Part of a small language model's weights: 51.2M parameters.
Each number is 128 + 32 x the weight over its row's rms, rounded and kept within 0 to 255. Layers, rows and columns count from 0. Numbers have three digits each. The size before them is the row's rms in percent of the matrix's.

# up: layer 5 MLP up, 2560x640, rms 0.0988, rows 1742-1841, columns 128-191
# down: layer 5 MLP down (transposed), 2560x640, rms 0.0534, rows 1742-1841, columns 128-191
up1742 100:088142132133149055110115084111130133102129142100103158109197148161163152146143168106168115175101116193106114130118144101138070195077128119214116112122104104157146102127147102146104096128093129
down1742 103:128080060152141127230187137145122102173145191123150132169156079133137151096122196122150141148123140172136135197068188073108095163097090162179090119141157080173141112125143100107135149123150161
up1743 116:124151139165095103128098178175106125155108125084113106115145146152144159173120146102169144105167106113095157161136174196153115124122078086107143118098136107119141134150143121063092160070131101
down1743 116:161126212166176109077161122167116139113148166152148152171152123142159142155157090174128132108114157181127126166142135108166132115132174153103121075136166126102109122104110148118097160154093162
up1744 099:124090140102154135144113160101116167158201145154116114134153107084090168197124122255181075111121113167172139146150189121149173089097100032179192144161143105107148143191060137110146114163123129
down1744 098:153118120149106190126109145135074141157076155103138171071103128179077108110167113177120164146136099101152175200125114168136135138096138133146119172133133151067111100132085078163145104128104123
up1745 098:091156151135121150161159103159128157119198130133143163164150115100169134120171150146116063115079165130102142146149132117082120124170123128104117084151116172120065143095118099124132092164101119
down1745 095:132132102093091178123185113122186086112112101150094111094113163135107128095124076120110143147105183194149128091146175118085098091044097092119137112162067165171087144159119125125137124093073086
up1746 101:106064159100088088086119124060099114074081168111142159130124127087164148116139098144195117116159141116096146133050159170190155095100138148096101142105126143077129161127074099110131052139066156
down1746 102:113130093122119140115138123089102129104139139178117141124171133139079151193110097144183155118102122141161133100120124142145140093133144144118094144106197072133128154082152158135199069050073221
up1747 096:133155158109123150172095073138175163138144118132134148143149156101122130088210131156143138114107103101064093088129155169108121042109132099155082158147109072173085048092128071117148155071131122
down1747 100:159052094170129135166103153090151144107130102139093119151134118112169164112135148132098143121081147114146144166126134096121129159074047143118183120154164128121142129068179092136078108137114094
up1748 100:180143165095157186148068163110146126143164145120121093151068130064109052087142160101201130184139136112174196151131163126128098118133113136156055123148143147107075152162131108129051131154070164
down1748 107:195152148124114148181153174138158070154140168156154078173149171168175068092145104079083045115154148071140160124157107197108105133178169139160114104140156126166132117091154125137091135131147098
up1749 095:141095114103158122137095160176147118111123115097118140095111103165180110092123116130110099180103125111157151107131091088069140148125076159169117089166137107112135162105131094060112157128152098
down1749 104:159127161116094151148156161143120066161139201185090160085119113118141107111110162135138135172093116146153127088094155077077163158189152171142126111125136146124115218131174181163132141135092046
up1750 098:031050152178195133182147179102122125170075099135112144137122137159120106128149145077127119081060160149161123126174127116139144131125111108097129092093116078122133169097180100131121162088122105
down1750 094:158136143155128152134124143178203096085085178135079142155166153129166124152160086145105139187093114094105133109136119084097152160143141105148149138114125159134150097117148188123096083144101128
up1751 096:185143102113120119133097093140114116108146133169135159158128175169119192116153137124145087170128137135100084112139153137128121106129081114113103118104148144155157171128131133130154129136060073
down1751 091:175118059151122127171104139109147146120124109101127147108164184088110146047148166121096072119101110161119108152103173112116147144096197149179064121165118099143136132080175123163154165091144148
up1752 102:089150187122161171143123112099109109143177072088141154083112139157091125136136085195156136161120111090137110122147113121159134156142157167179094135186090118163142192124128097130116053132107073
down1752 101:146168185100164096140109151127093188120177117109130171092139095102073188147128123065103134160175159106151094081117074171072138101117118162140112136086172120148163117120104138123125121138114162
up1753 093:120072092121129096163140149155094102163100115091139095150154149099079142116135155101120166101140159170118130147115070157099107079142102106126163087064139110159199170115105089116136122154061148
down1753 094:108131165127123137179118117148153164080143094159121094159095091180084105125177143147214129063120143078138127160117150206109105144126147139121089122097067170123061044116117138154141078146093145
up1754 096:168157145117071167170079088130069133126117170102153118123131112136131125146104111067133060072118117095166120152146164086134113121098094114142141122150064165087128171190102078111155016127101116
down1754 098:141097145141095185174115174157088201113136145081129099134181102166121134154096139073127093097120146081159149163137116146121146176059085141134147133018093136134135150166138114096134127171171145
up1755 091:146104166074097132157092117137126090158134072133135116106104083142113077144082153117103162092074127126113125053161168080108140148108125162182190166077082115142179146109127138183119153132149104
down1755 094:110158115125083117142141113140163139104149117128140102184132142143120144070137107079085223132167109164106119167118127074080143124162068128143118105152180087117123137152119181138083174116124119
up1756 090:126136100161154187149125147103127117156096139144058097165192149115120093108121137138139157133152102145099091131111201144138140094118170115106118071138113141128126152104146119129119128140109098
down1756 093:113141125127135104105170095164137132125119134132076158137111178184190107096093118141164144145164119088111100128110139193148126113147131183096148116135130124144119168177103109060119096212175113
up1757 098:099170116143097208130159076170105136116103132155133116123164090136092111127098190116132094083158136088122150126136116130149090143142123145092115128119094166229088143068069108138086138108106082
down1757 099:068147161109106079122137125152072132150182058158131124122136100072136127083106179148136117163120177116119111144086128081163113171106165122081158087109151174154160135096165117153169100100106077
up1758 095:156113190158141125097133122091117131087054082115127100115125120126071108105164088162183174114158096093095164126113126096130135148102196195065186198140131161140148137180171117133100118136203145
down1758 095:140165149170174107129119118143166173160222085098088091111120181164144179087153111112088112107158118165134179149072128112141131105128082104074136114112129185124159149140127129174149155182068136
up1759 096:097157053181172184137114148156161152149137120142130158147158073042082138074112190080134089180086102145095112130204095125176176072097162133118104159128140108108098148095167113106141106164123140
down1759 100:150126170167139117111157079089157152103124157136151077136173131189113161148138121105119108120126045112159107204105108139184112148109101158113121122170157100137149115145157057120101226118097123
up1760 093:117146129168145213105106087097096057147130150110088180139108143115136180116200116114137150083122139184144153160118140116134171119128108099147130163113114097095146134164093157090149134154134099
down1760 096:148138158105193113131133113079166154105148125111192143067144117156124108147083086153084110135164100159114071105143148143115119142133143141134104123122129136091099103148114114121140127138055075
up1761 109:187094108142124143142110098162116127133136138112117216102154077097117045155149162176177101109113200132116151134150120124164085087121136137152117082114152110147123230086064089163117122158061081
down1761 100:145094183087139148153172122150161111188159191111094113129117094103099120100143096121083075136142124149125114128159098048130124099159079174149116140106094117131099135171168124135136147190091066
up1762 107:103150090145098150127168063073161160086152179128092101199069099181167133103066112118146144131111151080140147133083191146088130096099204166100148145175157111103100154108157149136135122154175181
down1762 110:123123118092100154089143125116156143111162069077125148140130147128161146097138128138117102134058168157082147152079179165126137109118112161101163090156106184113125131156106141106124188146119107
up1763 089:124156127053114180122142158104155142102115097152169132095125114104149126112073077097170093111116144162120066168177113124121159128081151124144128137127118057165119114127108102078131058104118127
down1763 090:175157104104137162088143149243172145164147172113118100163170157165154156159115108159143129114144137128102136173134122119152119131100089088105122155176092135105088081114097132150142175134100083
up1764 097:126113097157116053125074151144100114108126126150111117090174108135119132104139151141118082143086126098189159105108066163121127070109142135099130069105110128138142119147174171101173171144160111
down1764 097:148139135123160101135068146179112129169108155171139141115115088141125142113121175133122130150149101168096155142108205152135129075177153085092158133134191118130033144169178158111093166109119133
up1765 096:158143149180157117121103174184119142087160128115082112122134119124108176171093105136133144150154093142104094097178128102116096146142098124157170144087068119159133131136108133093149117086127136
down1765 095:103095145151152137150107133137116132059104100090104135106130080087106164097103109139091104108177101175122159179107095131083109078078069077184150113172132079073140107094152115103198119094134178
up1766 102:119145164101077142146087141143112109129161104129116130122114067098215124113081081117170142132097141080123173103116145147168094105143167088138120157114100159101089102112124119173108127175116146
down1766 107:095132118046122207178140094139112111150163104121102128121129091102193106155064099157137152129103106107122144093169070137161103088168172085123140128147088149120056059154146171157207078151138135
up1767 094:070105142182093161144143097142158095104154089096131137170124174065097148121141164213118106099185066140145138114142122145118124130123144080109062127181126150143147074137116132118138103200102154
down1767 092:108067089149075176086133184118160141145122130125119159131085086110123146183073102160164208123171164103168186154109124136109081125132053116121142141127115124121102196117145115122099128096093180
up1768 102:186101165165133131125188114101150131141104149151155109147114195173128065094127168170139158135112117145090134133176121123172141092113118155082188081159169075162149185136066106166143141131081198
down1768 097:043096174142146127133113134100135136122118117136107090143157131137124082162157149184131123140124104070109131131235131138143109147127145137114075131101165104125171113066064127084094113091169201
up1769 098:101112205099112135119176165122150120178196146173112170121101143066122138096203199102170143119159139137112159167127168117150193135116176105144113129163086105162074091093111121072136124157182121
down1769 098:153153110179131094189166041098108144173149102179110119085120118102138133104162186105126112128197151105079147164176099137109117109088130094148115126156118144136116138099132114122109157163112170
up1770 091:150107123105159117117127158161078120166129100112152190148169080124143099050063140212129132118183107076202143149153112148138136158199099096122176166119160158202101128133150118165126147133146033
down1770 081:100156174064085160071112155126092158173098108137190101109112111094127126129160148120175199136163100084120112128107134080086137132171143156148153148086113134142157134195170150132112156156134117
up1771 097:150170094095154135140105187111145118063124149126094113088198155230107150093068176162158134210105096114164103092091066083111046136166104129198151143169190095200146087133145132176142062112157146
down1771 099:156150114120121147112150178183142137160104145186099131084201081138102118122161101125126122146189078131130100150174101108130139143202155114123168146109143162168167145161102088125184163151155103
up1772 110:187084110118106113088072086139142130117099100141048094121184078151095056207154075173123128125108151227101137159129116074144110083134113142127114146075121145193137142150117113107110112171121115
down1772 115:106062161179113151061109089134146048086070129148100102086160137103125156211106123177119097092092108137082114170120134150142136088145129125164101141085122076124132166170144192115181136141164119
up1773 099:155104114125124191094148123125117138100151144157144142049107084120044094145100165058115153132214083122083129176131113197155166196160169107120163138220091153111072142158196106168148123173108134
down1773 099:100083083210134186149189130176167158130126124167158120143080137153107129160091183103083141142094186218141132111170100165093145107136127107066126148136107132174130090127166138117214173132125097
up1774 098:089125117204128125112117154119070051073113133135162141154130120083125120180140079106117169124107037173117094135114107097092180141138142087144124089136089126149093111111167119163132103105146125
down1774 099:082113160060130123112120127114103165132107073142090140088175125073111121144151158153081131198192081115091171165127089110113071130166157182089151137129110100116057156155167160094111131162131136
up1775 094:107186158189067134090098135143084093146169101191124108141148124118121128114173083160125157139139131172120126093096130149151124089142117120084121124178124160071132124081123146102138132118142113
down1775 102:140162141085161095110128111154156064126146110203135109162113122137093130141132179114122165100147117130143110088146150066122184165101138134209153130160142109133112185098168085146110053111104087
up1776 102:144049137135164141093119142071150092065133194097114145155150115146113088126141104105155070131115172067093111159089150163089165086138148156094152125091137181134086102158160123090138128126128077
down1776 100:114108123145171101138161175129118143146103114133161117128149151102140085196089157132162146108100145099156155107084133086111148129127138122116104160108168125168140132177098127116119182132127175
up1777 098:150162175078198119133131158116111176136110091128097112114163140118143137078063131151096139120149161115119174123114147128115129144135142141117127126090188124108148116163161162121137149075115143
down1777 096:104157121080083126131183153190102124148073129143128191089139150167119150147122124123152176118162108099136150192118101113093076128146121151166150181121118164139151157183191071193170144101127180
up1778 104:137094069059151154136167116107152129062153142161108101176092113115105090149155100142105104134181167135150115157123169065124126150141109160118079106105080095116117081147092124176140137150087156
down1778 105:172119125113140144104110085111141129166150139139170137132035148129116083135128087158075134100113191151158103104128143088091136199112124130126105101089157136076121096099109076074136083137167116
up1779 100:075117128159188125137122134133075125124111141102068100129107131070118196138141093172230114139168146131101134087128069135179143075142113153085107076125142110111121088106147153125091108118127122
down1779 103:168095123144136145120138090227135133126125105153143152084157135113141102072135134110129138130112154166131139157123124078094078193114106076105158111115209131090181120151131105121137126124081148
up1780 094:125153151097172126204119096109117072109117118141119154143131154064067127169126161157152112133149129030116132124095106161122144113097156117114094154134128122101100126097198096145138151170076082
down1780 095:114136139125070108141139158098147153105133130154130147162134171141113175141131123134083111141160143125143096124146113124101155191107160121148130143151186176150170197103133130108146084106180062
up1781 099:141153166132145128170086148089151145119090129187140128143124138079110060068143095090149126075111114096127153074111147131109132104155132115150155082172149067182127150121134131112118120120116110
down1781 106:151137154154048165100164137085117116167189093162157081106156120095141134134185134127119098086104142177134152119065143123122174120127053092105129137077154128197224076090133163082130123137144054
up1782 091:128145150143156092176126131091082093136170135098123116107119137101122132136085125123111092137098092107141098105145116105149140083150189114141128110147165154160147154168124162126147090151172150
down1782 089:120188087083153115131112064181157150175149146130144102124145079139123075100169159158084102066171161140125132168148138058149146112111129108142101175128144066135139139147155133170172116163151095
up1783 096:040189077162128147154112063090157091144117146131123173136105127142131178124172076095130125078105151134162108156078131069115125132119156044102143124143142090184131051118146162113179129118088134
down1783 091:142117094105086175121072144077109087216131134114103089110110132119085149108125149098165105170114080175129056120140140134103133145184129107196155114152131127135146139167152136144143159148165133
up1784 088:080141113162129117075146119126113071172117137174139142124141148124103126091170121120089167079114107122154134100111107159109149167100161103112114153102190130158165109124138196133117151110188124
down1784 078:117061089148121112129189153102104111086106138135115057139118089116094201034107093147163127146062135139108119142103145173108124091112138066108127147165104112156188075143163087078154128124135124
up1785 098:072107177102101092157179125134143119116127092130137089162070170103152133159190157144163115171136102135137090097059132119083150133098104109125146053133186063175137073116117099167086095112129119
down1785 086:093124108055123161124139162087128127156141102139130098121126133102143173075106109168153109159172100124153189112059083109017140130067140124102126063086126150102111131113153134127073136131122169
up1786 102:186144132155082103116078172075142176129116164113180200127173133152092111124128165089091133137121076143159102128182146109121110098123081104165111120144162094087050115053079090152077130114096115
down1786 097:129180079130113065164145119108194186144193144103137118099100138077130160139163156161140107186126120080187168136187125174131087138124196162133146111136124104194153109167107163116123131158137098
up1787 112:140157147103126189111079181155103120097131147121103071095117063146114177124183096069118085139152123114075182097072089116098080146102155149107109129184126127134151131107160161081098054108101124
down1787 113:105199121045140138162101169156115104088174114079219119114144084098115157141131188143152140137113091112107105136123138133129214118177127142151123135088142129104129122123114127132174109104184180
up1788 096:152098112150128101163135138089142126147114159078076109080121142156136155133155136086110148181146135158119159186015106155107150148173081127154114126114126107142116157165209103079142132138149070
down1788 088:080152151121109095116136178098095170114178132100133137188098085140111164078154149090180118174141095130156123155059087115121095137157122106185131121084116061127081123084082148136074120150183159
up1789 105:099079110143140113097111081100218140084081159132073116081147141167122041128095121100134136149090084125143146128158140197170035141098126133135147117117106178109107132118159101148079199102131064
down1789 113:139144109145082139101159155095194107107149070142184128090167120117154119129094175126108146091145155133146122175123083106143116096110117106170151114151092176140174142084163077149111181111150095
up1790 108:124157103100154107184183163124101131133140084116108173101086095125135177102109147065131073118170147121148070112122169075091130131119168062084152164168146131177156140158173077142179129171134114
down1790 105:076174111125098073099129168146117152090162125130172150115063114071123115115056189083106073114125069114116110092135086113068148109110183110094102128127164116237144135185089100152141147105131115
up1791 100:109119098076151168099126189131177086089119177112096117118189150148126157078193159125141138111120110120120163101086138155103095140070160152180072134087141173135171118149125119118187127153091112
down1791 104:103169101152182099122151095143139124171121173150116134086125181121097122105179119118167153167131118105077155150095139121080169146085148144103100137169160138083186155159098163108146118099153147
up1792 099:132153138130203174115110110076161155138110102121111148114185159172179171191129136116135155132142063128110133145096163155138137098116129108176122087131129141137083146175135085107124081137141139
down1792 103:125131166108183118137219151169044148087097136156094107163178091129144096168098178180163121146145097130126114131109167164161128106088187156160158188075082116131092113143184124137101149160158101
up1793 094:177147176169127139096084140137165128129087088158144130127129094146139146131114088100103179133116163130191131095154158118130116143165162114111136144117130118169094185184138097139136120105117136
down1793 096:149191115059104102131130113122178146168112118115118114137079086165145141138122137161071147104102158147158089142099187082105133156095167139165166115175122117113100147127110134084141140090179109
up1794 101:155113141173115094176126133182081151098118153123131170049139113123190155128123064132157175121132165125084123148091064130166153104132070115157156120115126105082091127163178119109094139103111114
down1794 106:069092146137108149190134125204100150193099182144156179157135123098099158044113118133151186164151182143121103125108068106185144118085086098167130088110189146095138162169189116138140139157191134
up1795 103:098104119156159116130141115111107114123114130177091133128112121149100118175098099091144098190114142151079146087143084141118181126133167142146083156101161133100175171119135181146145050117123058
down1795 105:136117108173125094105138180194156124095157155030115149112053085150072050136096114158145113109156091108060127137116123127068183110134161062159176114095113106141162141102141132178134134131172090
up1796 101:136070093125126119122120160106185157157109116086082126189120147069108116183142122154155131162144134145129150146087094183167126097131142115137115160150160135140046086134090099192055146175151153
down1796 095:128089120163182102130154127168105119069127176177163131146097101096162163135147169144164099168109061136052147091119140162179068092138156149173147129108087173122134143105124192049086141092115127
up1797 098:108101170108116219141181145125155107143140076094099140055085143182123178107133064123115111128172090151165075130132102132159150139179112150130131105100081088136091164122100074142168105115118127
down1797 101:076150133133097200105113136108122112181133121164157097135085156118102125164168150097180093103128039104178177125126156174107121066108114168087100128120123109116082150149137126169169151205186081
up1798 093:129129150150107095131126188118136116168133098122128118100138161225093140159132171135110115122106129127163149077156166116150094129138151127141132133101104104179137097101154102132119099180169060
down1798 094:102108146135116114137151137162176152099120110098139102118114159159150174088106139130157076140174167165079170101112125084132172130161145111077118135172109119148068142078061170091122194085163105
up1799 112:151146156135137145161180174136144110157122159076089110172142164140130167168160079091185145094088158100095148115129152145115136166119099172102067105163126174131120092105070095138131110180140136
down1799 106:113076100113124143162106129125166078131074087121117145161125145108111069146072142088152121127114081121123082111137096095073166152111131130142096109121175119164090069118195109147152096147076137
up1800 102:111167133136163129177135131093146114138116141239144165138133155157132110171133078134073151136115149087131116105094096104095119142126041090138117128155132124118098139168170133080176101114171130
down1800 104:188175189138120170148119114103040156182137113168173150128096051153136161143171127140153113080141111116067088172172121109127103124180127097141074167134119136189115107102089185056097131093127111
up1801 094:108141128154091129131167081134065105159098099072115146110151085141169198092128131094094148162106171117157147102164070065073090152181185077067181157136120136115114119171138113114097121118081149
down1801 087:097148134132157131163114170124182104180120148130164128125150116066151140141117172132112139127121068141123153108080113102100115183084084171169164116079122160127143144128114096124057154132120121
up1802 100:039033134198033102064104221145125138115059155099118125152117148187169128076029138134142112155088206145121172116151187133139107125168108120132149119139123159160077139138160115094118101118117098
down1802 098:085175094182109145110113121179151101119144135186087118141157161121157111098144066089134097116120137136154116136124115151047144089103086149122141117061126161054162100107079096142095142121211129
up1803 100:159066134187105163095097119052130098125127099104158137161113103140202058099090113112163112171136116078155137164138115077144109181136141130169104144106089154149163067182140117112141173130188092
down1803 097:170112175166089106152163099175110110144117142122076177165078098165117141095095082081159174134122087163114154093119134147088125115214157116152145132183115100144118114100120130158141151105060119
up1804 100:165148107131146091154077145173061119127122143108105155095095173116160110126086073134130181159158147089116194110166143108090117097157126140108152061106174123139095073149095114170104143136161102
down1804 098:146140130213148102153161104150119102109172103101120126157119137122159182138155117140193108099134134187090140084115109125121054157104165148170135177137071035055123136149121178164168085136178133
up1805 095:087118135136122129074082100148119113120073138126136132148115092086086125147114118129159074134099119100121150154062113111128104077184137082085076138088117146088108129185107138129097096093099145
down1805 094:108117080151182110115122155151145088075130117073141111132137141165146143079122147135169113158086139111091146141092160140150111134128134163123133111141121096122074058126172130164126126121088116
up1806 116:160158093106107165155091130117117135175154182132091099099085145115078132131117136133157124164122109129102137137103179178119107101133113119143092134198083155140109127112156158128113113124134097
down1806 119:146137116083131068163160148100105201097094134142106181094119104181139092120125113129111109165130087145069110158143136105069136129188105171108063114143095168207129092171120155139165120115143131
up1807 096:134157141152083112149125175137154112077140209117111130062115127128149067220110128106155126107096136154156059191140154070119124164150100076110093201117173112147093137135127106154134195093128104
down1807 095:109092098088101100129161146154100139177222098169126139155092156124179070144125147151114174111132105122136117163124185110191120113116160088185131102143150122142039156157085195177148097160163137
up1808 102:109156191139080139137166100209085149111133166135101105045069164153150155130110103178091103115089125148113097176167139171105158070122077118169102176141109100133063115137191148146174140135135128
down1808 103:119116171146121178168152100067157108119116141155136143088125119168118120089126090109132084119100154156119144175117135152163119123136163095089082170097153109095120128135174121174091121132078095
up1809 092:115125096147143134168096093156053158139175135151136147157123126108157083156161093190115148175134100141173163121051117139098177135149117130099141131191120135099141084118140157240203099115161170
down1809 090:108123109225118111117124113128081099083142196115107161124143160136129134121139084169141147122169105095093072120062138157111140135101179195157131116167179215173143101080166112109183086194120140
up1810 100:171115133116162085152153097109144145102099121137089149167147036129108140133068176119074038109191177071074118142140116128128112132107134133062174116159091077137137098136107096069145136164100156
down1810 094:155081068066164134141199163132133123170104104115177063129153157090085161140114130126181072149066082151188084126169157122132081133118151152126095089185117124114172096133116161124108093126087079
up1811 114:022175152109113109120120182211132127111147138088098168132112115116122112107152123086130156111111146095111140128089156123182133165137048162148081128133067132141089107129127145120178083117142062
down1811 116:158159153167109145113102099106104116104162113102093134149112121168116113161149165136125159102148146104115090153138115151107127110144109102171157120167176129095129118167125135147089155140136163
up1812 104:181116118189142109124124139158132130091094167057126102104136127142088132142088155122203094124116121104078159097105194165180104103140095136153081093087072191132135088063110117126101133081134163
down1812 105:131109151158100141134078106184109176089092114092183154113080179117166080141108123123173113077135182129100134165125105089165054126158121138093096120136112095125119148113136155178129127102134134
up1813 102:092197153188142125155094081148112057126180157126205092130115141071117073201154156142136139173147108123129132162128056103136169101109145183079174154133093149146081127117087076156135128153123105
down1813 102:132155137153102135124118138109162151123143139160185118136189096144153113157111147130117138138168077109129182106076123132097135095098144136130100148132075148059137105081113144146060122141206142
up1814 112:168121092106103079139209101136078126100152140129093141113141188121163185122095111134171094188152075138173108074115137079149185119190129131163151105163134143134052096138133105114161163117145139
down1814 114:132086096161078107115142157104057095066099141154103110117107138134048148130095131090094111083155133085145157126150153073111099115104107172114149132104202100126103136183113164169164193135117125
up1815 096:124093182134084098174069110093107143090099122155129082086176125093160151154180095151080187100149160072165098143145179108192118191121158150145080091164107134163110145092162086133111072126070165
down1815 091:147161159150091145107102129157062079118124113204085151071086126114098107150155130093143111161192184098168108133120107126133102145167143103136103140172083169120105147103109182136121091104150110
up1816 096:187134117150101144126179163181092135121113079139082099125137132042125136100109110114142186141108115080118124127110078065116173126128066172104125119096149076149111129181197103127135135144113124
down1816 096:176110093104139071127143131110176089124131170122091121111160112118082147156164063161086180190093153138121063091063096179172162135150147143106111142131183160168065141157156149127138130120156099
up1817 103:134104114084155101122151084111124129138099095095093121086121127157133114137097099116123118132099155128108148156158059129178124136092139148123067121095105126141057154104098142148172118126108119
down1817 102:140071108126139137155192078116172165098127108109027112095109179091240147067136105089132121129135125140140101162129100136090176153147096116050192119123166095140131154132115133124136151095188163
up1818 095:129191135094146199152135140154102182139155099097096165106124115103084143104100134145125155146088140161077088175162176154084174153175158084119156083132095126177123163102180083156120112175138088
down1818 094:103162147071069100108102134085141109137143165135126099101115071080137152132111182216122097152079158118144076082102120145091109084119079132104088158105144085124125107103115154091112118185150144
up1819 096:152135119119145126166173146095087184132135129139119079080079176189149165124163127105122160153124115103159131132111098152149155134088085128100100131135139143077151161174120108167102153127091152
down1819 099:123123127056157214123138188134134139116124105138091166186138151139142166152105189110127112161113113112156132125036129146140113066102134132128070126130105130124168115131086164184118084038170135
up1820 091:088117105166127159090163051086141153055085123139167130140122163103177109096073153117172102126147130126166148084098105140116141065158104108119094147106107146202138149122129070148104114140142096
down1820 095:098194124115118090124152088147099120177130124102092136125106112140123116115118104131081162140128087166141080125105140090176117138129141182107115110125157136141171135106172150115062191067158100
up1821 095:091136117186158095120160100174184156076115085142166106175110181134114136049129187111142135060112108089144183114152187093079140156100120081156131130120123188143148081132095113158147112095149106
down1821 097:091157130106086114113108146187114147097160124112147168088139144152150109127141103094125140170097070117118108182158123085153129159176074153107160136111121114069138152068132085150046113108129088
up1822 095:168087154150109092115129106135144146108169101166120152183146116119100103109055141109113089101174146188107116142130165136181080113150081115131060114130079155120137126173195088135105127170154119
down1822 097:130093194116118121161115136136117136107088120133133121095173095080113142094125131145106126102138110115112146150169117069198062094205101181116131152162107124080197117163140099160135123089102093
up1823 102:126127127150142119116115136103116143094050125112143131106166142162073121122145150178179142143143114146140144143154171152138138131132158155088153117089167142078184122088178163098112160201126108
down1823 104:080120139131131117129127134131143079164148147156172132136136125142139137054113141118118082068100126091125179147187147124152089142110150088107121102121125134116114170128087141127136148119123122
up1824 101:135137150135115110115156118120070076215156105106087166110153148138156116127122129169123098142105088174160115135098127171116120127138113135148050143106117144134098109109151128082137145151108115
down1824 091:101113145064137159111127186170102155216130105179153154135120135161164186063131094122178160137078096079122116126130132128144159135129098133110094116149118150154151113162052099080179126113179142
up1825 098:149117088069087123116084074149125147183145104195081120125173147142098172140205108158120175054106156130136165096126222106115127135146093148187140128139145117083080140065108126093189137136103058
down1825 102:146081099084162181103095165128048143144152131194100103180121102151136107174085088091162125099077076104154095138165171111156140113154146094103157145158096138125070126137124138114143098168071134
up1826 099:203122160206138161108148121130126114107172095161120131120078121139107100095122112161137120093162098129142107109152120116151119092086133095170126132134063153197126205085102092197089096128114098
down1826 104:113061110123126106141160127102125102057098148064074154133123153109129148129093149132149123144129114115123134116145143132163077215099137125135117148125088121135151136107115093129121183137130106
up1827 100:136078157123067166076163101139147150118137180113139154125118092110165138065132117137065146181141133139123179111158184086139095091113126217131153127123113078107124111058148094146074121117138115
down1827 099:100159184111160112141146125160107132173140050088173102098118168115090141146151142142103172165097100135119142125106103118083099154105127138075107211104118112111132099151148158101108134095105115
up1828 090:093143115199113184149117147127091126116091103134151168122138128150062111129139085120165150069120142136137143126022122149125131065176080135096163166161114157156168151146137125114086167102135154
down1828 094:111167106156123089160081118131095171054143096155117090111166136191131147146088173100131160100168163085128126118079127136096170107142118099135132114148120110143135148131143121146166165180120091
up1829 100:092141162133178169117088136116127115084143117120092135153120083061118136191121184126078081134133145093111075141126108149106152084137118080102135124091100182159119140145120165133153116125152138
down1829 106:142101124104157133103159161116127081145148120175154124098111150121186197184063187097099090062073153102120187120142120183122163146078131117124096186084119098131141139084151125134087115167104133
up1830 095:157110132085086169169097095139114161124114149135123134148137148100141132103204138095151171143120061159186135082136134103165124134073119120116131161166136111108118129160183071119110111113123090
down1830 092:087138116126093184123076137107066085183150094140085111121131164137139132154148139129179084184156112127109126080117154154112123167090126124158172122123164133072105094138128205195145048111165145
up1831 095:130140163123190102164134122136130143121093099094119143087099174157101137164109160099133171049123143115108082178135128130127145148096163104081172148199082203094113097077127117103158127152151145
down1831 089:113104122179155121141126047103162100101200091132105111139124136143094097143156139141131217157173136152201110165149136149079119126106121168122086120116157114122097106182081169129124058118126144
up1832 096:151136109050171117155136153119124094093138119120103094139127094172128117116111088170161125078131138111103113124130111149103145194092092116165105127145067153154166182187091135126167098167110142
down1832 093:164110186143167143148145117112116164125127114097129180084122131099136161136144095103127127158116108097143127146107097146162185157204105196128098141208088109081126183152115075095063123117157155
up1833 097:128093107146112136139086148099090144089107148077120175079124104124182089151096098102107108165094112177154101086099080113089139163119080104119165111172113139126114137087145126092108193116123069
down1833 092:133141145063088127145066148079089126064170131126170139145176157146072151109078165066151187130123130125108139108143062142081140158151183157133136145165141142120114072158082112077167142104091119
up1834 094:073100140112178126119138101115108124138132132080120122131092132174121144091095100156135156167078150142157197097112063058099160167180179120200145120166100128165142146126117127101097164122130131
down1834 095:055065089133116095118145124138110100071123109101120189117034135168162115168120155117143092120118156107101192154115148120130151098112074110131131129124126098094112114105141085112073176137130176
up1835 104:162112156165153156196074147107150110110146108105108129118134139108124099145144171108157117104146126186147107101154143143189140110153131130137112114125112128101156177145105101123134068086148164
down1835 091:164060174160152092107113173117154146158150106107075139076204132176100154156079117154118083093142107146068141117179147131115163124172188175165188118133072145165155165105119158096117122111071094
up1836 098:175105150151160141129038143122096094159136126115084103103157106145096112093182108116128164127115138122142114115073143067123167117184134163171042167115143120102093114145138085101110096140162130
down1836 096:145098109120162150129126114089086111109115151098123159158179111143095156069060164144100177168105153148117159128118133145141140096112181056157151180168185171199160187083167134127124092138169110
up1837 097:062124178080188114128139128102161176050142169066136121176107167073156107140120123167111156149126084139140109142107059137170145137096137133078094112092156127153211062106135125138157083123138098
down1837 099:127114116172093102180164150143163141112170138121091074137133119097173098131139127149095152117102121064177154148163110148095166126132171116097108126073129136182132132136116169091112181110123162
up1838 098:116094130096149134116156119180097169158130077113160180115194109104087137069103118109113155076177082130149124177113171166153092108180147120137085082118112142129132157126161113118167091156138139
down1838 099:194172130133120136068145160140104148111114125159092189095127090164122102123064119064107100157091179144119160104170113104093070163119098119101107139151166124138142091131151150123110153137156208
up1839 093:119115097118159137071138162159151086136085134178224097140134097181117149142098127117136159158106135056177153160151123162149081183148170106105100181107142169146149131149190099126146140095134140
down1839 100:124074105170137164103142129144075123172111071129154165109150122150128163130138116153112109131201160116152088119165137141181114131122129133088126083166167132084101110115169111189105191198151124
up1840 096:125119163123154089094111112115145091100097110137130055143088187134132161093155089153125132108114132140092091156118117094124133152126129147148158122092056082093110116127128138179069173118175149
down1840 095:131123121078177148148154111121107111129108140121113177076121162116157148149119123151151147158126144112143110112159128133168149068140101111095125152072177145136158157120140102140132139142126124
up1841 107:117036115126188144127097086118076091124147061172120100103145177138063220146150220120165114137121077103120083144092116137158105096112139111123094080146106157144075152082169166130096111130109141
down1841 112:144110097166106084144148211069147114103189106188089125138126156098147136191126177141129063126144148152139106172099213141127123135114126054135152123139078104129124155140097127116155136102128094